config = dict(
    d_model=160,
    norm='layernorm',
    norm_place='pre',
    attn_scale=0.125,
    parallel_block=False,
    init_std_up=0.0395,
    init_std_down=0.00845,
    lr_mult_up=1.37,
    schedule='wsd',
    z_loss=1e-05,
    train_tokens=342900000,
)
Each number is 128 + 32 x the weight over the matrix's rms, rounded and kept within 0 to 255. Layers, rows and columns count from 0. Numbers have three digits each.

# layer 7 MLP up, 640x160, rms 0.178, rows 295-461, columns 40-79
116133111167122156147130089171146102167150136115063141138160169098177176100104153137114147148145157107126136112141142134
114065130176150081137131128118101090139136134156128147166104090114128135130127117173145079089081181067104190143142118078
176097110156078091172143150118153112131140135122100127103148091172123121081140088122102118120141077122145119100113143145
114106120159182168132142145092107099147089115107165205214153140121076161092126135161184150077145101162158112160151142084
106135146132135106141107151119103127090107135122154126108147120145171168082145128036156128086127128192146079112052114147
093178144100161100137110141108131147100159148093147112088114183155096111118174080092087089121171154175134136123107138197
144168189150077057171092157144079173075126096116097073132131104199162141129102079170143139124099156073157117137072193175
142135094102133167153111046135098124108123198148111127110083193182155154149150137185103125094155088155094116087134106150
171103109099145136122125125138153136084147108111122088138086112153137144151124106104112105140136105093123117158139132134
103169083072127101096166130147096139133072126123128089155130113143120148106208133158156148117099130112154094171162200114
067124125086149087098125075126120179087138127090156120154165131083101107088130084071176129118150160121144118126111186116
092170125084126098170116099174095166168135147112071107086182094131144116150149154132124150111094147126174164087125057119
129138086083106128150090106140072075142077141103176082144134161056137048155099178142123188137090080117108101173148133136
108113117100067127106139076179147098115165186077140124122129109118118173102109155111152154125100113072161154115108149076
173092159151125063135114136139095162147089129131180116124107076160062207177105161167126095076156105089098172142162125136
125094144111165118146118128148143074095131093170095129121169151163112161120094080113191184121128097132141148159120145130
188117125152123150122168124110176137165102114187088157160133126137034168114123048105100129118094104102134105112114165115
100133064198102011161199107126188123135091067107090111146157096159131115196206098145078078079067153139079138135085065195
168143180154087164162137130102103192122161118142119135137103129135125082151084054134097123142127109169100125083150128153
199134176129096089142086145124118124135106153158149145133126125118148161062139143124144126120147091159129132156152161104
131089120077105147123146086117150080176100210054072132169175130156147160078109123183133103170107093130119134135100132149
121101138144137190127136168097114053128138121145137145166123168083123070139089076144116169154101100177199128115126108145
056189132158089089083172075186130162108071100143118149110162098104140199128120163099174137112060076192117126141108083135
126147130122180162160096147144124108125110148110135134131154154135227120124122082106127046132149076131138114036099058169
113093106148083113110191083145106125118170161138157184166187161096145157107097170096115133125129140090059109166154092112
137126102072094101103123112128130166119150161170118097088151181115074096126143198134130169084072117113136129138150137143
094133142128153114131135142104156113070181125112159087167099100133137174081122096185057156103078146119095138214089100043
158132142165214122128106048143070117160138131141148131147115181105126165147079117143138166093111151139129110122133117185
046088089189142144105126155077087167165145183098069100170153135137134153105152126143184093178096108140121103080182108096
135155154163094125165126134120141174142143121142098141128151136139155127154144137146106112128132106111148141103176099149
164137118158136123100110109095072161065108144099138150180113106154116183103122202106097118112078174124135144136137115148
131163089122140158187144103119047120154117112107151103157171108125167110121151128144104120088125111178147162095113170176
114123108131084147197144140106122154112146151074099138128070160067146104186220139124184118138138177127156162109181104081
107129126128072113150155088107116051126109168138085119138104155132087164133118156121127147104123175087170108154194188148
122134098161155112160146121137145120143111110098094183113165095115143152100210161141169077151078069064131124079150122120
172140058093135111127090125066136159115092147113112153127121125157190131115101163089176057141170111085128105103150151121
129168100117148122091067080124135095144153168133114080163074109142158161140116090116158141089157153121104124158137106101
121101115138083078061133088099107129096148139097039139134116098090113208124122139143132080141129144122079157124125146140
147168132173152139172130155124093029135120145161124178145171147073183173158128149143121097123110154126125126061132089096
168150135079138107131122124128136095119134062186104189145150126104151099096076145116152096141126122056138149151087172135
213161091168152106059082146170116157094091094084133120144151146129114133154111031177117082104133198155095157133087125140
103141107123141164119071172082200109159120157146113164174101105116138073101168177125136094125100127138127137095080113155
151128151138184151150072081101103163133107148174106113063120122131132131125142107144123185208145138131131109068092124149
138164142136113043132131112144186099120146167060158144088130182125173096082147134157075122128138130076115191116117186133
117093081170154173163113128083069123201143164096058156133113162096134175167132134167165082132143088145154172132110198122
087101088150143138132083097192183105139116138091099179125129122127171111101161162133132147160175138165133195170107088088
096150103129132175154139157136136132100141156150121147120182137198166151193164157128109083108131101184046179184151100152
123155156082111133103120136158143122128208102073092168128146125116103145104159118177076106151135170150133112151161096124
159217160071092141078169083161162173184114126105120117129119102107148138129112079091148167113146122135146109129117162089
127127112111136135138121126132119155144163176068141148158099084166143121089178176138158149137171093162125128124107164100
138153137163116137121148077113116105133132143142102094134053174128038127138137132079149146133173074096134076114086096109
132113197111107143129169070095148108084172176103095170134159167070136186122126152061171185123074057127134159160117156133
163140155147102100163172111082158173180146176055068133156088108158120110162139114078123128149138103148154156098189157121
139095136134144106174118088152117104100173160150120115112098160133125031069081166142152126110079051080078117200099167079
074091103115126073126195135121102097158089098128082109156112137073104219182129136158079205172074109090164112066123166121
101102065130148122080139233173136127121108154039173068165138210077201154151197132156108103127132152119131158131129072124
127120108119142107149130166112174108160119141078128111126141138145116158150149107115133152125111112105085131099191099084
161126159093124101147147107120082146117063116100098140144138184142107127130083123145116135100108120136156057105172069095
121136168124130123123140109125169122129204137185051132168130119147110112136130061146109163141106106115113142163091138158
119100090147090093060063138113111115160129171067133131112156172160146119137176110134127195114060101070154141118215113125
080193114136080089181119171170145099168151167154133147152092210154175032123171145147156197131112093151138126101072091218
095152096150120074106093109153137134114133092072096130117065195102157112145129154104104171149151171130142099153161128188
089106104108152128143175133148147120108138141105124126078103150097099115164089098129146144141142115077156110130098111106
132110139142161133090126076120177194149174077087135129112200106146161103132122092158136089079025079135142179151221153203
125155147083102061146087159144139133097125120128086106171183167139118177164181108091167155141177126194141152113124149022
133123126121132107110138107073140073182179132137186129150105107118138133189144096166113134139156096110181081070091161067
157141090134167127133092057107094097106083117131092121151157131166171120142127096136085124123094103155100122101150137106
122091114119108149149167123114132156098085153158064107129119144088148079177159106169154120124094116141133115076173102145
105172183097165108135134136098072067144156145147064173077185171099139082089021179101115172129147114156178139131080206176
079111162104143109169199106157168170172095158118127094153168131082109137104146119131103079111102112132114139156100138156
138114151159132150134163080118120113152151079114115144130132132120066150138134095144141109077080126106122170094084120084
202197089147080070132127144111123135178076145144130142112113115111144141182163109147157096127093140130108164125131127137
107114092137091141171138141178168130134121171168096139099127101141084225162135087197108138091142097123080114123077158133
111101120147073120116131073124134119102085083120188143082139140139144082085136091108104125135116174087111098116115086137
199113131160140178178161086065143113221164153139161136085169117075100204114130138127104077084072154131163178155154112124
121152137201140138133095146094066120103120127100170152083155098129172122175097149132172106082102125088108082133098193097
109116165133098111149158037099106185173125116125131146114131190149154137107177145142187071092095142125110158139115121177
143127079138104153070176130094123152144114105144103107080137151106085147078124102098143093141128149100143098108133146108
125138129174157172166131096131085151096076137049177125091151095162108123097101073129108124155154138129116180092236118195
063167164098120131163131159087127102106113091104197161139083124127066084160090127129127131106125144118083092082184134117
131140066157122107159074125122102186128151114132078121101152119120097093119177114122176078121110188084154106151096071109
172173115128121174107135128096117135177169156140114143093119122086110115169134150188069097124135098204168158066152165122
136111101144138039142097095145111114156150127102041154120165104168153144117183145124143138105099170094081117112138105121
133153181135107142130101141086100106134109147100143119109140100079125138142150128132141098098136105122132145137095129099
130099118123115068060131133105154124159084182086145128132156146157158176148135081179129135059135111148151130148108098172
106115145112099125130142110102145127137101129142141105172098113105107192113097135094103156057132138129131106134158110133
166088072178112185155135062127200114144126115213130145133142093128108139157088114117091078169083150099181081131145118089
159143135178074074011131137192180144152109100133133091183183112111144111154146129126143144166115092116138147128113137096
097155123161167089167109137075067130169168067132164132075135151081110091123155204100077104152083132153149072132154144105
191155107135125096129174102147147086122184137116109100097126098147134152163129086125089072054073079168163108155068134193
043175116180120101100145073107113130132104087118103141109098091140142112109155170126156122152067148119108166100167108131
075143089155085047177151131179199065160163094090099061157143129100091136115078175148133086117080177093087125111136130113
118169123137055172141147115142065087112156122149113106069117158151044082141146031139148158060076134219140077075115138041
135136173165117155140080080127139170139123121083146119137094124128149105148098090093137118168138144081082117093127163142
092127114142129112116133093144098092130145083095124102132155127114170189116091141119116169109118093160171132144132125107
098123156128139155093146105114147134101157128096103083048138134129161110163124178191164109161167110126125101166130130159
098171109133085120154147148144152162118122159153148136130135177052132077135126144154136104166099121127108158124115137125
146146096130125116147121167152127149151120146069107176124133147132124213146107165113089094102125100111104113158147144154
125146102155118125173145147133186063170135098163187133132146131167092167084135127111152159154129062140071128127116126148
117117080143111189142150112112133102090172122109108092152107093139128132129098159133067139091107122161149164089135116093
070115149114096117138159127155189111146167152149128190202048113211135152118138153148080108079111088128144151126109099207
083168125123113170137118118082169131148075156183101143133091102125105167129110100126169120133172150144123144152163120138
112136052137120114149066127145118121124166163108110147152150161136127054132075140117117176142171080102123145155154134099
118074129139138108128126142100121131112141080138136102106132086098175139105089114139081159061154113113103193107140100121
152080105163099125094077148057190084136182093123106152057189147073100159077182163164144126117121173167163157120147127129
059143143134123173103107080078153104106090088127131121091123143128183179210056109144149119139077131128137119073081144160
177155092177186111188133134130099078146162161096081085121068115124140135143100165116098180137124105168090101145098128109
092122139184161100081151124153118092149143091113164157154149103128112123063120121119133142054082098124142164104148181110
118115137100134137170118134135147122147141112207129045122159155168157130171118086148127121133100132159125166123081156117
086169134125127189130175171146100099068088164083137107075148147129155106099095095109152117138158117123159155086104111091
133120163121109092093096142134142144118119117134165170154129076119164083122158117167137145126075139152056100097114168125
097105170167167170096137121141169157179118147092180118128111139131109134087092067162125087138102081186141127135143169115
092124035153088102152184114182163163109127135100091116170086141165091111099166072147088140188120132082158137104132138083
123116173093161149143113159174178141087163055089063139130181165133119142153153108154223074136094085174026136136108173091
133120156111132111136128130119142188132123131206092108134225120126140153156088135105131171064118141079173217194073132100
155109098099112192083221106146107165141186160131115088172120099019069144147119152112117138112095083138159123153128150181
137141160162075128133132084126083104178133142081126073173130113094149063069158139147143150105156146151075133119113103130
152155127151053107107092164078096059056121090072144131140184119098113103175130119085114149092147160135156121110176101168
148100113131095106144158101143207149137114095105115154172132114108147147126154093129154135136139144125121139125192145137
212168164117174149139120114118096146135103147172076088145152098121124139166176143130090134153109151091104120143133139129
168127086074115086084156110186143160121123102120100112133188132160143141152131085130127147084166088189164152073115078121
074130175151071165150108147077158102103071130150086129181100121104147154054077152102157104116175137081098096089121141105
189137158108164087162117119168142084085121130093102138115117159090173142144105087127109138166131094102108149164129147139
119131167121124149143121141201193102135153158112178085083128194144090140123099131141147151091128121188079122166103105120
167096110098185135068117128074075120122137111104090100149125121125128119036182057103166142100180093155117195178111140107
084132155098196120183149149160151091132166183053144134174171138123150132063109110083195088155110117100130150136166124178
131144179149138126118157128132118050190167163044144050163086139136108112163184149111118113097095090086180097124057142186
137137125150151152135097147205117181093224127139119039148151145164117152142155136113083121156129124101112113129199094071
153099174147093150102092119145159138162158073162154114132137148188169196123136178100147138148176115124098172131107061131
101122132143112143108169142126192117105133187134063152123086192153094122104110115137090116121113119132162111137135088174
170150218179166159071131105110043182151209100133128115148092156151130124135158161131155139214119082090149173129148133146
157173117100132089099182113138079139155130100161123161154161149149154149095122117059107122191118109097130184113137158145
082174084161120103122103074173133088130203113109154133143091137157109112096146112154088100169119106094088130101135128150
107137183068115100209108148130125147122084094123120120107172130120183127154111132154153136141157080126145150063166165142
138158114116061093167140096089135072098139145144093129149146150169086102113158115180108131123120115114168144091129165105
105153141101144144116130113102048130112106106127096102204127151095168104063080163161095163144123117114196161132132082119
145160116116120162153116111115160158084119151154078141165116104085083104115202193148128165114108121156106089136053113138
112165167194159065113166152133121113117131086100115119148099142080155163106109127174133130167121124198201190157116134150
114156125094156128101080140116160114157146104156127092136149147142112161131178126120141109123113092111145166157106069165
116127101135077136099181140120205112135106146132109104154158085132067140138070122124151176100095119076115121153128132127
074139175049127133140094143150126104138136097111085103185129185078079056136151111142096204152076136104219128099142113112
184173112122139150063112139100173118170148125121118172122123143139139096107123141151124146102156141120147203180063098149
164130134113157083105148079120164119118128101077081154141136125131081077107136131114129099169118128105148162150109155113
137133126084073100067174106144131104148154153138114087155153155123151146164123109126145163153119156173100135084114147104
029113128107145109113140137139158175155166101085134129103156137146123130139105100131155128135151097103185130142134082116
163124143105160067091074152145117173100114037146083094098138123123193102146131108126087172025145115112129114140119095099
157128103151156137097056064068062138114127191114105177150098176155104185192087105152074114189150143108138121155142149127
177123157162093182084150143105172093199090128122190166044157114187088115150046169135119140107113091092111107188153170194
104117141134174160105086139130154127125174106089155104113147173166069104104140080153119109085107137175173118120163100124
216128106188182060068155120199132121103161066101177120077174195147075135113226116131168128137056129119147167140206067133
120158127129109148103120133133098124162156119103133100124173133069143126128116096087138113146115119087146195176147104065
120142133148113171147129092074155183162128154131189115172088169097127090114105146114204143141149126168055158095150111119
125144206171153143148131149134108144153089104156147096141152170119148122113082119140133144141130160169078163086136114164
146104085122121156142169114165122141116139085158098084155159123081072139084050120122109158164062145179098090147087150141
083105114153130167128164155128111117136135125125136117166152154110095136099138140170132096123094112113057156139128133110
119124126168071107159179079156118146161101138086166147105212150079089154131174130192141144116127109127119186141131162151
097095129049152127105100118145149137121149192128095103119120136096140145141117101131085131142167154111096136159127093112
060119125121105159127112162129138103077092071149129091145133100135126153081100126205091152157048159071166138146136158156
140119159131113183121121121150144130111124141134135068142117128154120123177073073099186160151167128123095103166110126145
119134126158126166136145136096138103102146177142125116143115115125113120171157122196154120153103168159110125088127104122
143165112123156168118113120134168112134072121156129170112123165109089098169118106196108200097104116174095092092064168164
181155105142148111171115173154140161088094098138104157132141094133147159090134147162149163161209155114081187094150138146
117095141176123147138076101073127152108141134151094132136088087142109194183160124085161092152111145102148080061100129021
087132147105115127126196189082101183073096130061127096122158114135097142110179135152190169135109173112164134158107100107
078081123129103140151119112083154081103177163130139161163081189142125110131166142135148122111124185144140111082117153129
130115095117183129145111135145144119100156143099142126101189140109060174120076201106101111100143129107123129190152055149
180154042162118102143064129159103120097131153105138145111100209074100122120142162141149154124100096146186103150157170121
# layer 7 MLP down (transposed), 640x160, rms 0.135, rows 295-461, columns 40-79
103113114098130178119095135173086191040143083183114115124151142125130105129120122125061144140183106125165224057160127088
164126166159108116141122089073129164113166083099082105172093114110102152165090111130179092128129208121092149134136133091
123154120064105119096115048133104106080095139101097122138205164093126099147144170143102133171102150103173133134129101156
104193149092145125138117190122065138103112169115153127129120183157161108100077135230101191161110158139142143147099153195
142163109143125111145123191160150111138137124104132139129168147151141116186169160180118115190104108164135130150121086166
118090138144093147106107109124139086114157141070108162076123114133182140168132155112138133098086054109172138101141134082
108165125146148131173070109058157109072145122138149138132114146076102088105174187128111107144111102159111092182098083151
122146132115111145130104131100168118093101093107091135133171126101121032100083144105155130169103124105137058091068125093
091154154078108112104114137114081137164103150129094184146178177128129103089119157097108141139081171143144091108093099079
141118141035155149121146102134108131203143169145173163111129113077149159142162161182121133139158146122141137147071135120
196123120148121137068125118122090122172153117114080139117126153181144129093125080137164101188154087117165162121148137102
151094125046138121134179137136187084142069138096131135140091115130178126134172118108099109175121095134131121160145145133
139104071061151128039082150147117147118110148114160085093116092072182073116081183076131138157168116138125147126073114126
145098115081136137139111146131128105111112126161129111158080149048121123092083132148076091075112111126153129217166128133
069122097115083146092144178120064100161161171109101140176118172101108121113121167104125114125062098100130172179148102175
144140125096090189126117104096115101179101094123139090148079141141167160183153137137188169118120094080079101161125138097
110102085130128152105111119195153165180207138074111125125146145174101101132137194183113096146142103098131098092163115163
115104098122085116104179129092095189137132149175102131156120116124118169158211131076125104105089185111134117125092166149
166039125094138084153147121121146177131055118122147152114072065063115104108125106083053104110075159189129136114130156098
115102132152096132127118133101134094171123155130105087126151164089143119154137101086137172137115109194121073117111165174
183070091112168138116083120096111100109100121180153136146166126118091144091158107113115181152152190167172108141119132119
157102104133097098104145132132100123106155117135055127119147085155078097115127132104095051104173138130089139109105137151
117107119145117124098130129122089121151106138132148163071058157075147179121139121110127084090153131127105120092137149127
167105176158207176136092101178142150136095134106182150096165164126142090132091155086093134096082086103148081175103125149
118136129131107117126168123132059129099117147107173146189123126106126124110140156119101214160135210158142157145173094126
107120138109118155161094151119143115167090134159139103136149004156197083148122148103158147131089098105142098157109113156
162145112186087088150179103162159135122118091215120178129141105117131122086175136088152123106106120155181124068189121174
167128148067155116121098084106093127163132158133120183149091096160143143122082050134127152179127153149116112082119136092
094144113102102114147104107099148128157087135088126074106212095110070131154192149169162091106118166137073166133140090150
113193140134152109120118121133132127163079192108137107088139103143105199175159139132136139144163146151069161117133123159
125097154083097090168107128120131160112109107068155116120105147207123176108080132097117127090173092126111155126088121086
109133093131074106170159149163099149121166089114165126110115161152173118142143146110117158101090144116069150041136099123
157116074091086140105157094151070144120138132112132112161056095052117158119181148121062186112120096146141131140204104156
146139094147139172108134150108126097102137097078131156164176147110163152100098149149110196181136122200150141223128147200
178148125175130140138099057148128180107097131122161116110146109152088119084055154075142050230155066082121135125104089116
115122074132088090135147104218120107138146144119160093126115154099142157066146085119122170112092142119123194115113114125
162104123091106095177151158144153124135099091128073130144145066094146110119123171114128125155157111105093129131152119133
134160168145139084127063121159149113148070160102154107100144128121096155127072113126161096117159123092172172074108185120
133069145150121141141094206182087166118144103166128115159093096087094097097121104136061154178173084167111135087108109094
121170122127151165108165123126141113150082141100114106088105130060115150131145131144140138205138132112148121129132077112
135165153110149121070143126087058153098150104115097091139108120121143093200128148129093069087112132199114133088121156195
110173071066105083127092135149125128106122107135107127076163138095083133118023125098139118122213103105134152130118070137
092093172139117143092160150075099092096144113062106115155158129141077114120122113163055047151121098145174172197195129120
118128130128073117116177143052202116190146165115112100076204120135149159060209127166098121102106169123109142123082078109
143066106160115130091131080126131182099133156139175085078122090149108121131086093110102134088097124117189122150139136178
082158104168096121126111119154105122101154191130149139148129127145130084149100153170176161118147104137126117148136108173
148132194136152085077151088102165092093100125127142103170086143127139130163147099146086161181089147124181155189141159120
107073159155138119131163110178137164147118141159171158071151108101135138172143100114154111125090148083141079096179147123
135137132121197136115123127113132054138084148142187115176171105141159082067136092129061120153131127163105117133124136148
142127104122159157158188147152125106164098086181106145132081166109140102111127177118136092163135103123172118148107176133
104068114127112143135109140121095102111112142139134146163201129137070134131161098075168147160146153060114106118105107167
122094126132119172131156208087121118113167134087115120119076147114112165152134140082189164177159113118194190146158123113
183106092172084124129184130142156087144147114149111139143121083185141192141061126120112118034154170120145099142106172146
098102155105120207111084150120064103087082162121135148091066130178108099150097182130125086102121040180136126117107162154
099065102194090074125111170176108136136127170113068111120141140107168162128104081124073162125105077142128189170048171139
133180130005134120122095099154086148154152145086090226090145171122170112177188132126145123142129073119163126158107153071
099056122103181133122144106149088208109077122163137172141119074078096104056153186119136096117150120101187124145156060177
133119142099056148120137101165154087119135128128134098143101124163180121104131027086107091155134157128117212093106154109
124159142025140135101143121078143092187175195105172150173165170161133107164083129140120151120089095145157171130120133161
095144129093150174129118118106142171142172143139087161133067139194083195114123098070151165125127161190135124180161132092
091123203169071110137146161075137149129128145092143135148129148148141107150119126184185213191101084114125109161171121110
109138134085138131112087044108099139151188135133172138098088040097086106183166111145171179146191128171099156153091102142
126124127076160131102046145149126087062078118108103065145139113125152120094143124120086136087112100112081088068144166151
094117146145107160177130125144107193159195178103127151130125137171160170155130106103122179122173036124065104140132143129
160113154110067131143142118105172145135117128150170141159105087165111164119125127144134073172169133143150141147096103167
103064131194147103167170114118102143105139164111131061146082070152105136081113116117103157151137145079156102133134156132
091163147065110136102155179140150157141148113119125152165061123151182149112117137134139132169118116092200131168119124098
141135138117156162167129117087102115158124124090144181100124091185093140075177125102128157120153026149120121126095129035
149159134194146165107128076156171139107163148071147107041174101123095128136075063110135118057185203148150067108128153161
127195150114168159120073099139130102119116135078132099152147115118161125145118121096146092134087130087163172155133141086
157041144179123159086091109109138143109108128065107139158104182130133122145159120060167123124180157102152119137136127157
188137133147072046158087139109082128124104130141175145123134129123111150232101106150097084120186051139107096105132119128
020131132136074133095170121135153121123131092161042118117118092126183163095111136112122164175080098086094130138117150171
136209097081108100136109128163116142137128196136142102104111120126110117147136141118140134162127136140162123146123117141
127154117157131124081103106126154163159204148081088141156108133159122149113102158120151158095140088022184153173140131060
111147102106160115073109107077105160079126083111074141112221148138122083113102092082110068082181153076073140126193152100
081204202143143093105126106079151148137073177138101061136132175090166118160135119171094107179155119117096123089140114115
141125093154074124119158161187159118192140140053132124091157107095143117139104123153196118134127112116102148128139140118
181068160137111135178116139063125122128156124172124056122095127135118115148189119124146140089123182091142187212129135116
199073116116112069086150087147191104133159149126115060111095170168134144116100135228169114141102083124108149155117115148
168108171041119077160176109122164155067082137133141121158141125142162167135095135122070142100119102105111157055159142132
105084127172090160081101130144134138120099060196161125104179067134139142155133159105116142165142133105129063164192123093
108084110170150142165139136141117128097099150108088137138098111153132137145088063118117073122166089100130032106177135138
126100110204147161136090063103104098144146113109111154152169123159133197120158100095121142106127167118127114128121153132
143107167049129081157068133135148074156159181121159069121104104162094134100153091089128125078126156138086159133087085069
118105176096103163152110093147167159080151102107188126118138087124108137108102107138163093185140124107178140138085128092
155180175129174155102174147127130148097134179134188160126113146122180170050131121113147090163137147159114145148121156138
063156143100106103130130138145065160127121121160132118061128046157170108124162145178124161141150084106124077147102124132
196109089140103106091125109101077088084081117152139118126135104089087164139095067116133113097122117118135193112061163109
080171111065078128140129140085126175144105088101081157123132156157121108131145187151159181177137078112110121119126099143
139154116064125068148144103120082133140123192137064112109107153107115116116140121138126104120187083152098094146111122134
173175162145174123157131105131144169152129129109146185117065130107186126124190106110157098141149125122115158101153147162
224156077114068093183137119242136172132162101124229100086042106179054148118112000090143154124113105098122121112071135097
136097169104141149110156109127143157162161111131158156106112152074159117164146170124103142142157130115163107181085081156
095136082079167100170148120086065117124137110165174161160124145096166144094222183155136120092123127091139112122129128149
173124150164157071078132133086160114112091122133136100175109101162139083154122101118140158152124171149125106097138117104
115106116075140116127147098158104094138130077126128125122172139124104150130141084124162128088139095157119136154152125127
110118131160130194118165115124124118128122160168151129133130170114151155148144144124133151119106173104081135143173152166
080127166106190161093095094081129143141127136140047148145172095132144142161157183139087111121096134116132136121076114113
122105116223122112108132130151069157145150120123136060111175116165171151190157154138163115159130130161186083144107181088
093172119077175157100140175127133131150155101109099170159059153123126111170127089081115173132196160144168124143128114164
126144107067136114121114141197130139164126128118094133081145140137137110143110158118121117069129108124085115131137131200
161150160110172159118096143144117116131132164087113126137055149066130075175136120105160133148162120126147103096173131126
123170146152068163205113147107175203099134133088079035115113133157164143161117070153161127127134105084183107073128096184
185144120149118105092150187128156107087123150159146182167139109146133132142163104165136094119064144129155140148087093067
148182122108106115129110183170179157198104143076115132135083099163163129137170111165150140141112074185159111141104128094
171152095116147072127147082143154141106124115107128147193140135098094141157163162164102123179064086102101128101155128097
086124133175093139093115090095086201142146071086152092159182144071151107168126165164118159130181130125120106136130119122
154150114018104162143155157171114143113143130141056155149179063132146145073122152132186110183145098058130134119127103123
141056117127140094085090096145145150169095146120108134191075180127091132127063117146063054139187133101115115092110058091
114108139068173175149183130085098118127101143151113125141132117192167150208131132167106141178181115180163123108169121157
096113105105121142120085129081145140128123079101144168120107133160118156158086135122107124144110125112142159158190104162
081125117123083090166120092100100102130117133166140115161104118149083145186097168067210190163099164122139050173162092099
157102153194170158168100161177170151073167101108120149098134088121118193084145084100125159060124077187065145126125160129
120106133091142149110114132079143101169143088095103108128141089168138080142126102131069132161114143150126089115076150103
126127147137141131101110143082187128117074140165144130124049116116119083115091151103150082083145126116161121167086100163
137092138104114147131084119171144167176126120189128096072134220135136109135088083147113125119107119098139183187118118148
118112130119140118190169129088118149115150084184121049127154106174088132128133112087079190085179147128178080153150078098
103100145130150094143144169123068102129137199126148139090154143089117168155152130156122119155123061139098099167062088127
104112155148127133097103097159140149126138087160123109187143161167119124139100126102094101088111136108136125177107131160
154129133124180133167166126236111101110131080196135135099184143156127106142096122106144129115132093188081102075098156151
122184164107108165137127101191082118126137161128140142132179111094080123105124120142148124113131065170176155107141179164
143160166169131158140162161109111131142156174113132151122156148108152093159175093135196109141103125129089131101118159103
136128105024155146125111162092102115130124093135109144136173140100133119137139111092147159122178129057120140159158122077
170116081085162127114074164116065136185151119146107074143093108106128135139214125098094126109114143089096157121064080080
107140099140169137139130109136162120142105169062129122154135131154170108159152147163143079113119149130170144128095097123
111082130147079117123220174129068188197053164173167098059160063106124085135153103140131098160125128061115088110085126135
132140107137118057134107144070076085116133092129138117150100118132134115113151101127155156162161119113119121147125139110
130196129128150131173096089115137107134178107109132113151115121147104088155114108120132162150073139131126100134084144130
143129087177158111096130161123088165091139120114099121145112139137129070119098098097158100141109156086086157091138135155
128163126031150100083134128160107082169165142089058115112134132113135139126114131162120176115079095088119139117166095130
103124097085143109087129114163177106195147138109143092098162150153129081155166143158154122111124111146142125126138137122
097065100094113120153126140131126153113111137143114136087104123143166133100139067183128114164148147099150092150054157072
131061122107121152113165145184168124139148119091120125129106128159123137111135096139160079135083132142126125134118163158
068087090124153158093191120127151116085110128117118127112104164108086109106130130096155086087065184141130157109138183169
083149143255090146178136069075153177109092085076151141162137158090089096161165177146089177104214180152154118113102101166
169124103094099138112121121138077116148076165087131129104131136125106134087183146132159091157112120117099127139123117146
169209160075152137093108093152085175075110094045148204082155148136116134131078110085148107167151029102094201043176091161
124099190086152159121155164181178136077148131182094082092125144125090112115126151128106161146143143112134088164202119111
149143136076105110083127113096186167107169155152130152153083101156084197079134090123063180143193095099176107125099135084
149138150172153174167041137117141175110176112198174093096099205078104093122104183119079209140104119148146116100114107093
173049164107119136092095094145119073084090156123136162151169153124133063130071165121113173116124155138149063142199124136
110144166022153139148108125078146144153141128149096085140167146129102200154138148142100135190110155118153122139088098086
164145098083137121179086102147058130103126119098118114120109130126160139108131108138102112148093112104125150147102137141
181133069087133147119144131123101165083120160137122123107131186103112156142162092147110092096110152135114134079127162100
139170157138194116084137112066129161124115119052093115122122112176135163115130158116106106149100223118138133151044065140
113104113099168085155160175089166140074137159072177156139114069163173181135155105095160115133103217135152102122077096098
152133119146044100095163143190108113124120100102125100152108108112128141171216169198096134145165141071135193099149156132
116126081183181042167155159133110109088124165142093140106145119121117122125166124146157152066089158119072112095124175114
133194134123145141126137124105141142158105086142127091145149139067099137155181095130158125186085059083173156168091122108
154102147201155188146199077120144118139154154208146091073067168153052134096140067072174127134155141118155112186168095091
141147110161146176081133164138150144102087070130151123119178123136139178166090146135102193139074185164137125184106156130
186136093104086061123180026108135136104178136139108130097104109185172123120072109092154081117139107127140135154140162134
124110162157093090129182159124134159124113120103092094083080108160138103077141130098154160134172165129189104125164054060
118153128091134158169106118120128140176170166152171123134114154115071112145116053120183116106148098160120093159099087116
120122053194120102131145077073107145104142117188117129098130127167170107158126119140146143152141182117085093056029103140
086171122029155107107113116096145126081087120103140133128134085136110131119087133076158114122094086133089160126129155100
087165123121133091194105078158125200157133128126142108085124130166156136095116139160117117179069128092044125181120112115
136045126148160138070125095140108192104111090106163140096053115100126111129144099112084054157128148125104075116133139143
087124156146157100150114115119075114118145126121158103117184143150158183195083150181144111115113125183168078118160200158
144081114081181106087164143146162104121136122129139066120132114103132194122103090044126080099113185162147189143188151092
118133072133113106125112160138142130182174197147144110168135098138125135148104103105114139122135100126138088149114098084
129124070116095141120118136145122113115138161129190134071087155059108181132082105191114154103089090089140110139121089062
153132153143101133134164118161156155153140153114114103118205135156154120112147077103140140135103134148118097160082134100
128118122105074155126167151133140177087177163074146112184126080152126060089113129123118108072068118149139120083125148125
150112108101147153151109156111113123122130159155075109141118110093070136109117074126113151194127147127101167124136107124
121134144072109121090107162158178139114154119178126142138064174118087116095189095170077178082151109075195128129184120132